config.toml
n_head = 2
n_kv_head = 1
norm_place = "pre"
norm_eps = 1e-06
rope_fraction = 1.0
qk_norm = true
tie_embeddings = false
init_std_qkv = 0.0621
lr = 0.00953
final_lr_fraction = 0.1
Each number is 500 + 25 x the weight over its row's rms, rounded and kept within 0 to 999. Layers, rows and columns count from 0. Numbers have three digits each. The size before them is the row's rms in percent of the matrix's.

# layer 12 attention query, 256x256, rms 0.165, rows 107-127,234-255, columns 0-63
142:512497507525535525502522514499476463499490502496507488479515476505518499492468503481547558515454487509522531493502479513501501467486523488502516542491483471535486494524493531516515525457524467
133:484543447519507479505497486524463503501454515505507437428493509522521506462513512495440497495496494485530521487486449499432516490511463488519487496493481471531478547505504489508538475505492522
127:496535466541480477527494511485501488529533510451471496476523509520477490530522501451525513483504493507567519512491499514548525442492503506489495478508537500475492508476522519500481478492506524
132:471514489569501496502490518535527507514483516488532515488534513498517510492467499502501499505529533463474481488483449486475520490503531516469523498488471490523541516466514472492523548496506488
132:457518491479491453491497503523525483487441552527461491490473505512521518484497537487547505522522551551485479487506508491465509435538503522479495499507499446508487510494528511503495518484504513
132:518479552480466516484467454505534461487491521538507545519529509501506492502510525464524496519489540473534510504463503465489509516490482505452525486519512481507504506523518476446510489528469473
130:479453504532507450483507479530477541497533509490459528513539523506532538487495483504515532507506510513497499470510528529520527501492486484539543551484569508472484500524497461546503491494475470
136:518504518492547516497477493447459559479447489486512498510495518516494535518496503490547521500520519500490520459490488461504453479528519507486462488491519511515497501496466512503484525438505474
138:545506508524529502484503487494497512477484507472476543521461477545483470503463509448512526487523481505517490501528484493493543503502469459478496453473461497479516518513477527435493523499551469
135:500520526505441477482473539492501508502474524486478516464520497464491532501576484539502514531429476526527496463507493492537489480503466514492505460488513488504486510537492524524520529510497496
129:458465487496473476484526478503485457508448506488472508480522473523517516511494509465485539483530521491497487525504487497529518550538514504510440528484498520520488515515523503502511540483468467
136:492465493468483514499474494513448488491532524498488547507538476510487517497506537542510534480510489523468514525497500486520479492485505558474497483469487485506525514515483506516466519515486508
134:505496490479494488520476530552447465480517520482459517493494498522482499509514475477506521495485490466498527517504513479532508509477452523506501428460453500473519487510475482480522521500514534
136:509502453519517526529478507472501503474512547543503464515496488510461536478487470523496472508524530522499481496540530500500473451482501530484510526491503513462480532558518454508504538445508522
138:471445489495520515488502469533464516484524494491519482499507540485482497513501510523494514433496467518466481512531514557470513500493516477502487511527512497496475493497495499502552511511515506
137:517505519532523481497517434493497488501462483523474515504566483509471504516437509553479514528475524495481496504539552497505462534475494532531508486487502505486533505498488524494473487452523451
129:457535480562547498512491488554532541475498546494516500483457479476489518453497484504488456491523534474486457499495496490478451467482470483510495496462527514454519511526493512505479460528500467
128:488474495505524510486507515474462481456486528501541494520513486501479525482491499469523492509486472506455525520468491478478547471520494491473462494506489509516496535453493517529429510520450490
139:491481532509532514506468468435493532517493539451577540470459480503568502472537541481459452514525532519542508503495511517524464534500484526523491521517519506488462492495526560522497491499514516
125:472507487524453503505489508492480459508473491475527452501494499500511500520499474533461526493537496478518517508509502487486496520509501485470555493459508522497429490519466491484453490516528507
137:530499498475474454501475541522474477527504459508526515492468517503501487492460452522487475480518529530478501505546512521481513502511485477464475488468535533458519531496535436494472476519479507
111:513495529472478536496493519486496496494474549494475538498498544523504466517497532514492515524542514480478478483467486488481483467564474503512500524507523487479507459504489468505527566486464451
106:523486460494511500525501507496509490504474486508483501460485481457519489509464499505543529491432487535534519499457464522526499507496500496502496509503471474488522500513485518518516532494502467
103:520493482558499480475517455488415488453488522520492497429496475505500526484460507460445517538475475476447500520490500527497533498474489501502496517479492511522489482542480502495518463497503476
095:496499471527462495488515518497537461529516529490518500464538505496492506527497481465510486472493483514516501493506521538528554480494496538519465484512509509480488530506480482495460480550504513
107:465513484519483496498483542513549513493487499523576509480539510491554521518486508493504519488515528475473484491486481463488517462491532526474503491489492510500487509456516480462549538488524470
115:484505481543521472508537537519505496481452546504471488484507513486517552469506525524539503534494513527493495510487512470467503450495532487493506498516476486502494493483529497518499477491494492
094:506524477523457498491449473483512509446486504511503510489510533517477495501518495475514505500496527494540506539498502495550539506510439506471484486490512529508473496504480447468493506509485492
106:443505500532507448480498498503479519471529515490471544513492518532551507468461492464489506485492536510491521500478509509517485489499501489505485507468559517485496486488512494494524534480481472
103:497531516478495537455504493442473542470454511501501529533524462544531513556487517538504480484515548484481489487471499467515457477523517536519515503487552493506461477499479520479523528458535527
098:521485467518471501491510472460513549494493540527496534529461479543507527476494516462498499475529516502503490500510434531485533550525478494484450465511516503506509454499494516463484501491530452
112:511526503475439502493498567512543484520513512453494492512535477444498502518520509491482525510476469533506438479488515474522501489494500521472494455516520507518478532527502509559495523482457472
106:477462499489473492491512502546509492540474520457492487485494489489518494505458497423510551502504473547522523497493485534533490512528480485539457500533478513517532510533485463490498530463494460
111:527457502487486495504491474462477467522527495502487573505498476514459483490480484521461502476481476481477503497477505507469472547503513546480538512480481463499516519514504492506462488509467500
109:489519512476503482483516501545451496495525495487479524487489507496465504496501533478494509516483502490534522533488502469532515516479457543517517477483479507480528499463466499473505517509507509
102:521494512467492562499493519503490513514521520512502518486504499509472485498538485500500472504472479509456511493531519493511479465484473519483511521546519489478484520542505494502495555485470509
104:479484504506523497489526494506501507481518484515531481478474535526544522514507513530511526447472464533494502530504516516516546486486446463481510511515480496470513516492563499487528512540497448
108:533532544487528447523510490478493512496460496514486496498541477504472498486461505513459505513523504459481464493556570518494462540500502474519528467447479506549523496479490544500488482459517495
115:463542494548540469533515497521514534451519516492510516495494475502523503481488498494524481496515506496538489500506491480494482441475468468509515506479503540493497509498474487518501493520503470
109:465493454518502469492484471524466500434535529485502494491536515498519554508508488464547497509485478478529557521525487474500550491462518510499474482499481477524507549489502526494467504527461470
100:481466495515539523565501493474505541492492525491530523471485498478568496481508518492487479516497533486519517531465534528488456528506513472488537544533512492451466523526496524498520535487500518
112:493488543499480526510493495460480458498470452471501508495514469507487479522486482520480511495544493484507502483436486491464478496480525474513535488452522493445475506481472520499459463496513546
098:506513538476471484537510524516436494517517451533517516474483536483548531472483489534469481493514516517477495528532516502510523509468496450470476482492495516480498521490521485495489482480497510
# layer 12 attention key, 128x256, rms 0.176, rows 106-127, columns 0-63
141:489523507471506499514513552499499474462500510488506519526472536547497503497498515542496485533500501490478546483481464473483497518536465501498486527513493467511478475498490486497517508497466467
143:463534529510504465500516529502482449493486502496493514479506506472519500502481529490527514521430495536516515470507491521549515497504525480524495539480458476508462506503504490522458496458534470
135:513551480525511460488543516504472513474485514534485495431492514510501479494501541477464498512480511502505490518512509517489514461464472501531518516492482491548512523543516467500510452504508529
130:524510453511475489479525545523529477524500511468501487476510526497486518501516463467499492542470521534523515503487527504529523473488522491473507519489549519463470494510503494498460431536512512
134:506529473497486500507511544523516513483483488466520516459531513531516525485471497501492471512515485455489476479510490470509493462493527541475565505467514446508533531443536485505554551491506484
139:468508495500498493487523458493504478508463533528462474494503529514528526482475530496537498547489530566470491482511480499471511458487526488497492545502497461510516503497524471529497551492488460
133:508517531475481518500467481499540525467492500517543541523490506509480506518482523510509516513499492476530509526471470480549531470524450465489531488466524499487460467486530502489533459505487525
137:457475503509502450495530471485460552491509476521482517501495514513535513484471482465475497468480492499486515488480519532480493489502476542492524525481539498466490457519498499541486532475452484
143:493514523461541503492495474494469567479460512513500492514501493533512526534508477490543495503502533482501507486479478496508479486521501527496479490494545480515481498479462504494467478463514501
135:504536504526489495501499497491476497498497530472531541559456496531498493469493507469515488468477523514497470474504471519514555519516466502445494497503516494475536483515515535464503497525511476
140:522525509500464513511497525485472532500478489495454511497532478480519474497561480513495497531446500498526455496507478527520510497494466531471472459516503493493478531530508515486533501527469509
136:478479536533487512460549529513480467501473507471516506468510508510520542499462475455510519496480471557527512519477519510530502521526500512531457515488497501529482496495507486462500519500477470
141:510517495476492492511488501522501475467538487512458535523510488531480512451484519525491531449492458492512538444480522492484512502531534529489510491501503445496512546483494508528494495520459503
140:497508518464495546484493520555452479458487529493487512494457502491467492484503484485469506539509474495505489503507479455540519494482445525491476457507461507490500510534484494469542523505520518
131:505445450535515559479468514460506520453515558532494506493542444506493511483507469506514472493534511523511502491506503554497491475522490536456512503500504509489479539538523490513487489479484509
144:513461480522502523467525514526471520508511486536515465509512519498501489514484479530498524497483466488464483519499504543501533507478475497502513477521486489485508496462511528528565518507529458
141:498526542493522486457512467486502471468450507483485538488544473499455487519460533544478494522504519516491500458507538493513439519483487521508547471490487487488511512482505536475473489476545445
133:469510474544546487495505464477541526462511533515540497508453455487495486471521459499507471487492548476504457497482483499508467466493459475465519510446518514505532520538463504491521474478505490
137:468478517530508503477534469491465466461472521503520447504515485504480541469503498519491500487505493482515563452456495481521529462490485480485469494462467463530476518497506507534483489528473480
139:481504497539538529529475469499468532501476515487535514485480461527583524455519545533467501513499521497522496504481523500507448541504489506538492531523534488433512515471504536512524528526493509
134:481499450480465508496458517502476468473480452496494525456495467514505526504493517516511497516516507525566482491477509498471489529507481496492473480481503534487470513530478482519466458503536516
141:502508491457510465451494522496459484526538456541544500488475505486532496464502506503505477438508539543510462513511473479499491497460485472467472497513537509473525532500549490483486490499486524
# layer 12 attention value, 128x256, rms 0.184, rows 0-49, columns 0-63
099:600483525522470502501509501500505483503484512523517468485474484448546474473472498538446518538497518504487500482492505507492508468476527478460509491525468534507505516466514510536500531492467484
095:488518470498480451440510531516511500513445468492550495511493474489451498516500513503476516521491511542492503530521476496477461522490496510524496462513449541495530492505510496493469470485487520
102:480515474488473501494513470499455477527524477514466508493501529430504498511479471520459466484482509513463488541519506520434505541493497496482478514528473454508500487511477483501513493522474480
098:466553536507494479472501501461485476453518464508512501488469467490506463507540530479515534469479502474530495476493497507459470497506482466450489488465512470496456486502469516533562463481491526
101:481513496486539509501501519504513501465526494540480485559492528478478505484510499485479523455471470541514488522519525509547452507487557513482498491465496483544478514505458505479521498503516535
100:444527471512464491513499494534510511490487492492495474498509504536530553527520509516505468504539534522472502467507470503500490450503529493502527508525530464512529506505488518484501487478487524
101:528472480512502442519485519507505521491545505522514515502501431480525513524512506492510488525509496510513502463490527497478517529484503502512485473501479501539534541494550489530524539497556479
100:531521525487471457539501513470487547472525486501478481520476482517487543526512463512503509429524538505509525477528490489503498499568470463573516534502487455490515559465479512506471522501472469
101:431450473477490501481447498495509518515526530515488494492503494496501502507480469487482471476505468510457521504564503463556510513464489526496458526513490496506494514525503533466522499490531524
102:503520495496485493489506514488440507501471508499537503499528508467474560490541516529461504461463433484461466511468502540511479518520522483510515506525543469485491511530496535475483522527531488
101:501476465505522458500488469514524500478468540527506472511473483533483522521497515517529468508489502497517517483481518519537493491470492456460468478520457519450489553489447517491525503506514499
103:548499520508530494531516491531515480474509534512481508488494460480494498510473516504469511468520510527466516508484483488468556486492498524484514539473491542450524512481505473493512462520467503
099:551512523511529468507460492482494485519537512510483518525520495508485532492531536505456471516501466476481497499548510485515505509494475504522470462502499465495464447494520498516471496511526511
094:499514492463456456493500519512466516471543480507502501482511502536465512467530481525477516489501536484522480481488522505476518501499538499499513508528505475516527532509495540533487455530446477
103:484510532525534503566499577465508480494494511493527509492453490509484506453501502427505509490551501503531516494493498525499494514467474516540509450500505506529481511495490499466523528511545463
102:437553449477488466502503526505499453521521542505488486510502505485496494478526495487514516460506518521467473512507494501498513500504500525497471460531526541524489477445475534514518471487485509
101:501512480485551487503548435484462478477490503451492507527471538499495510528467530507481489490502485489505438526496503482482520504482503493523497470532473517502489548465492490443501545457515517
102:488521505484509491487481493504502494477514511469475506536511502472451477515463528546488483492482484497508549505487514490543461465550488531483524507580465490486500546507498503512482497494500497
097:509524502502578515494509525498515511488484481506507459520474508484525444462526466477518469488496478482536518520484501452536496493422467497502500486502504452489477489486545491472512496492534520
101:549485479509530490478485512508519474512509524489454516540504474483525526476478521518478490506522492510511507506477484514537532509506548495484502444418493508475503492495510491448525487489491478
103:553496491493478454518472538452500451483521533477509470506518497513547494506462498467473546503510532491491546490499506520496493501447506451466519460486482498463466474489457480527462521470472495
102:465508482469448557515531441496504520511452483508527487491480455494533446508501484512529484490475480514482476505486568484527487505506546471424515493539500451479466516522506478504476504498465520
095:515499451498548507506473517533471455483528513516501498495474518490495429522510507535486505498466491531466482520494533487507518467523450521526494546469489464483521479490461471505484528524525528
101:489500510485528462543479490538513516491501514437516528513499474515493472474497518510502516494483476519531463512519514518499503488491534488480486522510484513545494514513453532485464495427492473
101:511489537527550503465487476479449492517519459472487520505484517487520479491504494539535506527499519468454499507522505522490545473447468507475520495532485498513501480480499474468518413464513443
100:485486530511531487494515471467524518579536489527548465507458503535492525430481516504467511501488493504464498488464479470532475512495523493504472494490508536503530529491488492501499456506491464
099:532493527500555470564493497494511490467488492463531501465480537499519539521493510478508488454488494476525507527493505462453456496543516494492509505505466483519479503493515521491534539462521485
098:507508511533497489441443528506486491473477527504505500508509463464497510548487530471542494483508506476522500516510537473439556503480526489556508520487542481481490502525488505501453492522502478
104:521544556470476505492466514541490550504471514500465495511458490502496502488517468510503496536496486472442503481439496447502505531525494526495502496531491545485544480506482521536481497528486473
101:513520452510484534520491528503516505508522492531489517500508468481493503479521524503491541481463465492506568494447494445486475494520466515517493514463489537506486502461472506432523491495495516
102:516494506472475482488488493489529459516479496495512498561499504517489464538550494528468493485504482509532477514545538492490492494483497528493523455492512477475465493504550512534498484541539518
096:487570512492445484524447506531476492466500480473553478479474500541502512469532461488460459478507460559526510485447506526505476498538500523508518508477457548517463443503505521486497510498502477
099:486508519483461489501543476545499517479527521503509487489488544492495446498502528469556479517526435511496484481528475469502513554513509484487522521515522490491508471488499507516492469459512518
102:536541561505499475506548522492492532489518536519526483504493512528502468471490478553470516522493496443489481524468503451520520502505513516507499509524494493502481470432464509502498483508488514
094:506543493461537547481504522517517498512455502510463495452459470490500522525546511515510498583515485525517502485523516535486482523521488486525513513497478450436518476511496506494481499483526500
100:492510482505496452536453539481518501456527493537522493506475508492484516503452540488489488432498468473470521516519520462520482494465527541509513498507505465458474517488505501515500535481458544
098:454516540487487523514514469479466497508513464487493516519498483483456511502524517515496542473492441499507472486527514521475510461496483535491513526530489570521492525539529483514510535482521489
100:512539488523554512514520492499501524482535531476502517499540482534462508470468519480510533525483502528527497455512463488507476521473508496484475506473476530493542471471518482470554480516506542
099:548498499494483530485510486453477506499494503533494528527509509481509507494507505501541492534499529481502495532509494486502482481509454515559503470476490517528476515489481573536477531492484516
099:554502557551500504503510469473527502517486452506477526502513514503494496501490470522534464512467456483489532512503489502468474472513508485461500496500514479493517497490457501474503466522529499
096:497527543497471544450486478474481509509485540488511527531540502463481490499476522555500508485527527492500518493505525531461526470478479480503458481445492515507530519516544466459507527472500535
100:501505508514493516515545465466499495486522477506513499502476487537524486486489505527503541516507524560501546480544519508551501463474544510583554481501502502471470508515460513522512508498505497
098:475498515474493497553509480467514485469509492569528515507516526489487500519501541520530538511494483491490490530439485527511542495507504501551550519542487485469479515534497496515533441471523497
101:509515563513470495510487546485498523527529478525455495495472518512483499487472509478470439480526509481500471539530475491460523498487533471480483515518499508523479507528487534507497522566525501
100:519436488507481465487514500504523510477503500499468463496484489524499485470507475528534512527465514518493488536520499491513431505538425472462516460505500458511510507483470530499480471491508490
107:468507478485487505461476490515505503469463530527484526489519495481518506524511471494464483533498516487513481475498487512555485510464496527525477493529475529496522504472489492521490481539456483
098:493454524549479544513478513502498495476527458520516493552519463538503533512507542516467474501438507525530482496466472506474540552494517515530507514497519482483557486467521523498479505478527505
096:515497468546474484478524511515483505482476488492501489526512515525508516471511504488505515483488484526492492501547530490510486498517523546526506454491485515454506509525512474478478508523521502
102:497503483483482534484469510524462466515539471525529500540491498484493535466522497516578485495537464530486487472499519504503518492480488511514472495516475496544484491526481500533488493515473511
097:497484534501448489477560518490501541515521527446507488475497490515469472527501523552466479507508501536499503505490523501528517488508479475496506513459507546491472521471480542545523548524523485
# layer 12 attention output (transposed), 256x256, rms 0.142, rows 0-49,128-176, columns 0-63
116:484532488502496470528488502515535539482483490464539513499493491496510479447471480490520522505516522499495526531491429457470481489491502573558475538477501549485456508503551502491493460504519481
115:495476512497519530492491544499510501512480464525463514479490531496514554451501527516508510460541457520508480505518484468516510535467505530474456491518506514492500583502529522499524500533510498
120:506508511482499487470465494454493480500501473531491545475502467524523489484519493488513487461497523540510461496532484535483485457500528487516521471500514524546513480500555468538468537489497468
113:491508456474512449508563550507498505465487531503476484517524491497457487532518536479514495475481502472514508504528507517538464502509523466498518479489501545495542499456494532500463533511466549
118:445543492493489500552488482486520493516535539508555467472511510544531520523494499513536469499524512513534453493484487501463502478483471516485511545528518485493569556465494467482486501501529516
118:515501528512535513602492484507519496482484519538486516512469475530531467479485470470513487483461493476485494539506498455515497483458506482515528494493502526506508536499509517530512524532477482
115:495501493511500483497473517498494551488479481484467504515475465543502538531523495459526491485521500506472486494471471487504533492549488504541484513513498525497464474480529542509515536486490499
116:523454497499539467523513497491530492508536507467506501527484494498527479474562507478528516502480493478495484506480505472503512473509521510540508512511477534474508507526501458495510504500491485
121:527468572488469523483506511502500507478525546490456491481480460486462507495526512515466486486497502487518453494498527497522502484507476482510541560499493505538485502506510502519484532482495466
119:510503505494534492496489506513469494523486546478515507496501484490499508518509506493465581484503504472504495487528537462513465484473502499491484527463515537484514488514479495512496494475485489
124:529453537499502532513506506493513546484533498489504464507461540480479514507481505461520500497473479546530510470492537523469474483497460511492532483495546520496505473492530488507499492497499501
116:471531518489497461501479501481497477530507508494489469500518490513453491453519499505534496512519473494554516486556495530482433515540488515523524463509474525503484510507512530448498519495512515
113:501520457467487519528532529489509512439493512537494474507505521486558467498509464512443506507537465475508429436506468490494495500467524501496511496511477492489505504476523548503522488501501491
114:512526497477551488531502473498480432509466497464515513508472465509574452484514506499473516498493519536475518460502506529505472550472542462496508469517486520492455461495491514458484485531518502
122:563507458530528528485502506510503515508513523534509565503507479517510513563495488497500486490523515506525502502533487508509488455495481483505496524482523575476526453478472484525478520532464497
119:476463505488519527489473480537529521486532498506493493515529458514489500532516500531496468505504455464500535553534476481489505509479487477468472487512501512434491502543496490531453500425455482
116:422482508499459507516508481450514485480526472507498485453526534463472543497543499508481470488504471477508489505520506503488501500503509507510544525482506519490507496538507485519494443464518548
109:537507460463538519546452514497474481511476491472492447463475518493497487466473505486501472458487503471498518483452489498465509490463531513509465498448530465513485502520494493546515457499525479
117:456460493507478514472463468510479517501502535489529511543493523484528540500476463507470551482485490516543458498496513534498506515497487528455555550543515531463489517460466462493501498489455489
115:484505495447500454494536439504455515483507468512471479465499512486442474486479507471537508486497486512523533512491519501455499535528492464492509507497494526526537504503505480515530523505490514
119:477471473494508490492520527514508514532502481504477534499499532492466504473490524497491475493553534478479520536453503510506519500504508494525523523493462475491506525550534490512573499487504468
117:477489519496521495483550491479470531436481546457518527438499511502494521462512474516499509519491451557504470520488507488441457490520509516505456511505541513490488462514500509489476514510477479
114:469466511476485498506472518496520521478558523507512529546530535515498523508485461524516517504498511534512505499493492496516487465484549510496555489486507514497519458489446536506533474500448474
123:457530520493500530537515517536464483468515502499496502479493511493498521472518485514506474499499490522458551496501470479521514529458479556523542511506519508482522526489480476478577494510540519
106:476492496511507501454492505533493457489476502499521524500510491498499466475546506522505471481501507481513500456498515487486517479536505494547512486484419456487506489471529514476504468506459541
119:464536519449474528490478504523508502479502466486508447481526474497484492469505493489523511519493507496507486479507487483476487494500450476488513468519461513526478496470484522489548518491506488
110:468515501574474467451523502519475511509513548503496503527501532516531499541504510487497488533446517497494497542504506471521506497508512508533551523451556521521532518506517502465494500489481516
121:449503501496532534464482508514533478508530491460504502523496525510446508459489502540460493502516514524491472491494467504515495500491538424472547491526452528469538511477487482503517529524502535
127:534541519526479520491474520512457474496492483485546498472492479497506516530468542504513521479489507484525511496515507531498490493492501483554502456473482474530469492513525521534490511490481475
114:481457530483511467461497503480469487459476466459486478502496504486497512492491473520487506517498544516477512519527465465500485524488529528518522462479525483518497465522482498519519496487493501
120:503498454494504525526483477493511486475478463500501510479506515496537555466516531534547517494459548509501535438517537504481517513457541533498466507513508466513549570489487515509486472467485474
109:478511480472523510517472527503516544488514507511474484479511451517481517512497485481459506473489510520447488518479505474509493528512492496475502470521508504503483524485516478493485444504460469
111:472509495478499498480508473483508497500513537549520570513505481466503475495519477522517528533447510503487464498510502550513515515447499501497531511496495481553539488520547514476524467510484559
117:468551475517520458526488499484531534540533491490526546514501513461484466527497506462503498483490508496462501432541500536506468471482543508501479510536546484496486508539491458506500473513496513
111:495502507555483453484510506483533505502471502494512496533478499520448452521492475517562485500526498495503488527472471533518511499505556483495496524513504455460463551537515483527531475537450524
115:479520467529500499508512523517514492470485478521474472515491530507491509510525464477482496509472505463412464484505519457512534490490526513540474491467503552521489477476509470478458452459524499
115:490520497530464570548515490519535531474538522492498506518461546429465481475448504492504485503504533525514472506493531509517532516501444516535534469463493486542534479496504494508488517486500485
109:479462512477509518528482516477499485505495504492502517476500490484552493510506463491518524485505517475510475481480472530490502485513490512489499488507475485505493473539522466475477479480497495
122:530524423534506530489476498498499513486519484527504487489529486494489472479510508536517484513519462513479552496472525526477483514544522525475527513507459490549486459516527510502485467512497479
116:522493466477509501519500494510527519494476504457511525510509503504455481511494508482508535519517511490544491492467518520551442470500488505511474510490465494539518505530485512502525497504496498
113:485498512490553485505478463499484522454505479532482513485523537527527513528453497490529493523497475529543494464472471504529485463521518518512507485539463487492492542513538514531499528512505522
121:565503499458486511514520526542525521474471452473529492487500488478488516500497484496521489522513520511500535475459511518500475473505501488487456492511521503493544541492530495492460529478480483
119:512540542570501498504499564517513480526478467490491463456515531497505533516491471507486494478463499494483524519539486463495515526490493442465472472508474468530517500470481484492475522525536485
116:545498534519501493527500525500535495471492532493497481490482505499545499467441521481503503465526486495460488457474525544488500488470499523448532491508506507479488519485501479528439507506567544
117:492560517461498496469525478501554465529504519497566460493503498516527510488537431506524491513490493499495530496556510447499506532520483526478438504502486463479483525482489537522503499480477488
125:515475495497473509531508515521527505502514508478464567498517530459465495505482462509474519466538522525489494519517532470483509502548520471500512513495477484543506528510479533516477542496473457
115:512517466497486455499502507474514478512485498530479484533473466468469479513456534476448507496480507520464466517511489486488543462509496502499505449507518505466480499463489484513508500499501548
105:520497541529478487481483497492498511464502456513480555515465531567507482545500512517505495506494468510514521521493522541496520498504458477482500547503516502490531481508463526519542480537508516
119:497521455518537491554526493473508501519528540485471486470503502508550487539530461489541471498481471530512471496491544496508550489504519511522497446492521511520500497533547468462537490479546499
108:504470505471524509548473477493487475519493496540541495488462504501533557480464488481529481556481508476442574507523441502538454501506569499525517485533509493509459533516482467502473479513452537
073:492465522492488490483499467494516498514489527539518524487461525476528504450499476464543514467511496476534474501479528503523481500474526484499527499468527458454461527486491471529561520509515520
076:540520470513479507472482515485482504491505523459509502449508479503509465501526502516499517504499479495476450471478506518475491468504514508501512517522516483478459510515497510492566532523496530
079:489485459488518518497499540513548495510455507470463482529508501522470496506505487517506490495483504478538505530521501495483484487513481488519519477511532513501467520480537531500536518481536520
079:502505488538473508475496494509509455501543477469515491481478492474530484486548512542503496456489516523500549535503510488486505506494533507500487493494499505525473482486489472533524520491502492
079:522523488524486536497504544492509547510483513502496526490506499512460475480517487517488499468484495485467488464511495507533519513511517488485478492484526506486466485502466542488517529542484457
079:492488448496501475490506519493463505512557515484531473548535503489495513478506483489496487500511466483512494518517506492460497518522446488482495512518489513479535511506510518475472504484487541
074:521490474496462508524527472422477493559516483502539499464559518491480461468511466488502519521514513510482490527522502501475482476487490497510478476513545514502508531549556496533488503479476509
076:487483503473472522475474521480500517466480468465509484509539449510488544489503475507469488507506510552496529479500518474520469494478477515511463496516491502538544493486483493509470503504490509
080:487495505506530476555495484553480507527484503548521483486557487538520503499504528523475467503534496465517550574503468500467469498511492497490506503471490523481548484498471458466500421502522541
079:501542524510470513477518536540542479529469464467517499481490543503499490495486548470533461484489476511496531523534503483518497486485519496483508495487509502495525469484453541491469569513488485
074:488509506491435510508506507475476505512504501529516511514523482482521497511490479479514540508464525487510519520467483535474532538489540479445510497516464495493521463526510511514508500519523564
084:502498461472509530451468500491512503521489506457535461468494486519510504510508482504492483475493513450504476543462479482505477514503471493523500486470494482513473519484487493493510510506510497
085:499486485508492496529467487486480517511528515492516502523469501474502528526530511498457499543493465476480457537492524513463485486504490461495514517496526508513470482512537513508544457491481486
083:517500498535499494516491511538492471493501502466518482502443475505501521491514500506506503487511544509500525488473500513494470486499521460491493478528552511512501483488462498502528502522536503
079:531497530459499488472547553504486490482448471453477536472505467521448492482468528515515484531471499483510466468479483522471512513488493510477539495499491489521501495474476496490497458476466477
085:470468508503514479516519469471462507491496426476507519484482488506490489533484522432496526570522510474511558517482504470515520527525489475523504514507489520471463528537531467498518524476523533
083:518497501535465471532533501505503548593512474459513517507446509451506509503497516487534470478516482479498486466474465474536483499497497484499497526506533482494490474493486515516508515531512453
092:489502489467474506496509497530510523543477492441478507455474489465534485474515525516502480475465509472516496483488497486525487467518511512497498488445545488472499481476502495507478508510519487
075:512521463500494492504483468456480523519541498500488489483481505475534445490545505512521534523507530474479492525503477490455500499457491489502488484481471492514547503506502499501500539534519524
082:471542538494497514474488520490514498467520502509496485468491514482443488475492506519454474517496491531469468537484503515506499494506477491493486463460497532540498488524504463499514555457553525
080:487523477508499518511491553503434508449457493489530500523520456463533497508501482503469487492467514475493469529514529462502470463482487478507480500477526511506455519504476516486474512475485487
084:446501516512495513488513533496519486491453504480495516473495501524534496457502511512484507504487461481497476477504514519484527475499476498531524493539506475517499485502535457513534495505505447
072:498522478568509489528512500535506497522477499452470496524476541493496530530499449460488465501508505496501512513483483508536499512511496530490502505521487524465476498501486506493510438520487440
072:514495473511518551506540564496457519503488474463528498496471523480504492526524461500507495521531469509441499501481457472571477507466482508521472486517503479466502498510522475498535523504507507
088:501507462520506480516524484523495516528482475508485527451534524524511495473505480476504465483480520469487500490496472519427507514505454522516504463501516498511521452522504491492515481502448502
071:490526491498508485487520472507467499531505460464496459483512515510461485485501511492464513494497562482481536515508530520490493493519487552530480525501492487488514499522479495513472506497519504
084:503475488484475503532490531502468489518500465455507515500450513518534508520453490474503494501546473462431470498482485498536428524480491517507493485511522511502493471453491476473485492502472472
077:545485538505481456482504489461558470497461465485482483490504482516491479504513496498504492487507495524507533507499484552501458471489567484508493496511491554515476524480505501514512479487477489
073:485549452515481502502534467511498496458492492472472485509468513515509475512482509514492512470554519497515540492533491459432474510516531502468511525510459521516509508492526442517536463514481518
086:513510526492465509481453497504452479491511488526511500485492521493522551506500487436504479522508486478495490478483516518476516488503501492534513527470465517517538491511525473457459517498494440
083:514513465509504474510530475470486482468524494511515545533513486480521489483517462502483492525486474522492499521477450510509512477501471453486497526499468542510465487483510466529548521495516498
088:497478492475475511465562485533461461490478455499561521458508483488512518481530497490489498517524497536489472514491470500470482478496543546520472490506471485505510482508490481541511512534557540
073:484493494545522494501478501502533457538492480517492554533507546506512514498468488517476474467499469528483517542497457491503519468447483471479465478468500481498487489474511517480495469535536472
085:518470512471453452501512514469448518486515496470472490510513532494483528489493539523485552516535469516512495446537503495472527472480501506502475529524510451523491475456464484494466510507519456
087:524508507554512476484485563489500503475569512473479485533494510510484519501516468537515520537494499500479486505467500483496488501500483484518459535495479501494499506497473531514523489497488492
077:524455526464519539490531525471529447482451501474517507486484488530475481501536474516551510486510530502539512488497495512515488502472494488519478471479444486491518528492512509508466470532525500
084:505471502510476472501529533491517518522505482431477495491512489499522475529516472475507543494520443545484538472493491509456521449510560471509470503493493515474497486477492486524512514529483496
089:468492554522516486458519480504512516473513466522483506528529489512526554557465530495499503487478470501465479469509510524490515455460549491492493490488514532517485502496487507551506502509486469
079:498488491525468531504511577507521504535477499496491512453534528502515528479460484505487517466550491475478470523487475510532491498515494489516496471471504523505478535503540522458506528454541456
084:488493501495516516523502521568503519513532446493488522505500451486543490494510560503501499474529451453508505530512455478526508564510502472548506469525543465479454488506501512467507485493477502
081:448508531506513498539506489535493524543479515504508525476453526502523492492471514528473550527499489541497485470500476474483530489487528528481484480434505519513479551437494539454471504549513477
074:525486492532472512487464503461494501489486494509488548522505517480491504516488516512502486466542450494513558494483525521517484529502473488490492466499510512509487489527495484468499461455499474
078:532461460508489501511501457475486505538502523451481537529483508504490509510577490484519502470528498486515554467491538496454506452482508537466485500538485505482514491530536491507459476542512470
088:519470490505482459510505478500492455482477506491481547499522476534484449489507502474501517511455487482487542509506511470512501487499466504532519479477492484480491469515494473478504438487477495
082:469516467496508525519523526508530495520503480446473534524472515485508545492498453467502484529475476493490499489502479512517521490466518506489482493490509476470537449497500485481512485508499469
079:515509465491490473478496490488490485513521455531489506495435516550488485480450527502519538506539535504512489491470483502500522515535520525509509490534465468464534517474510469504539548479475492
073:529498494490517513534501522527490463540470517489427501495509522475531495530512510500527559505502515525471465497529491502531508504533489499469516486478503512475531497532510513450535456513495532
083:515514478460488484491515512517529502509509485509528472469521498501493493488540458511493511546488525531491504514502558511523474498513442531463497537538490531497527490493488480503522503463489466
083:512535518492491505490493454501461499511472481521493482507501519499510495508496531533523513497506538522533528462474485508469498533504499497521467515499493523500542454486520508476471439425543508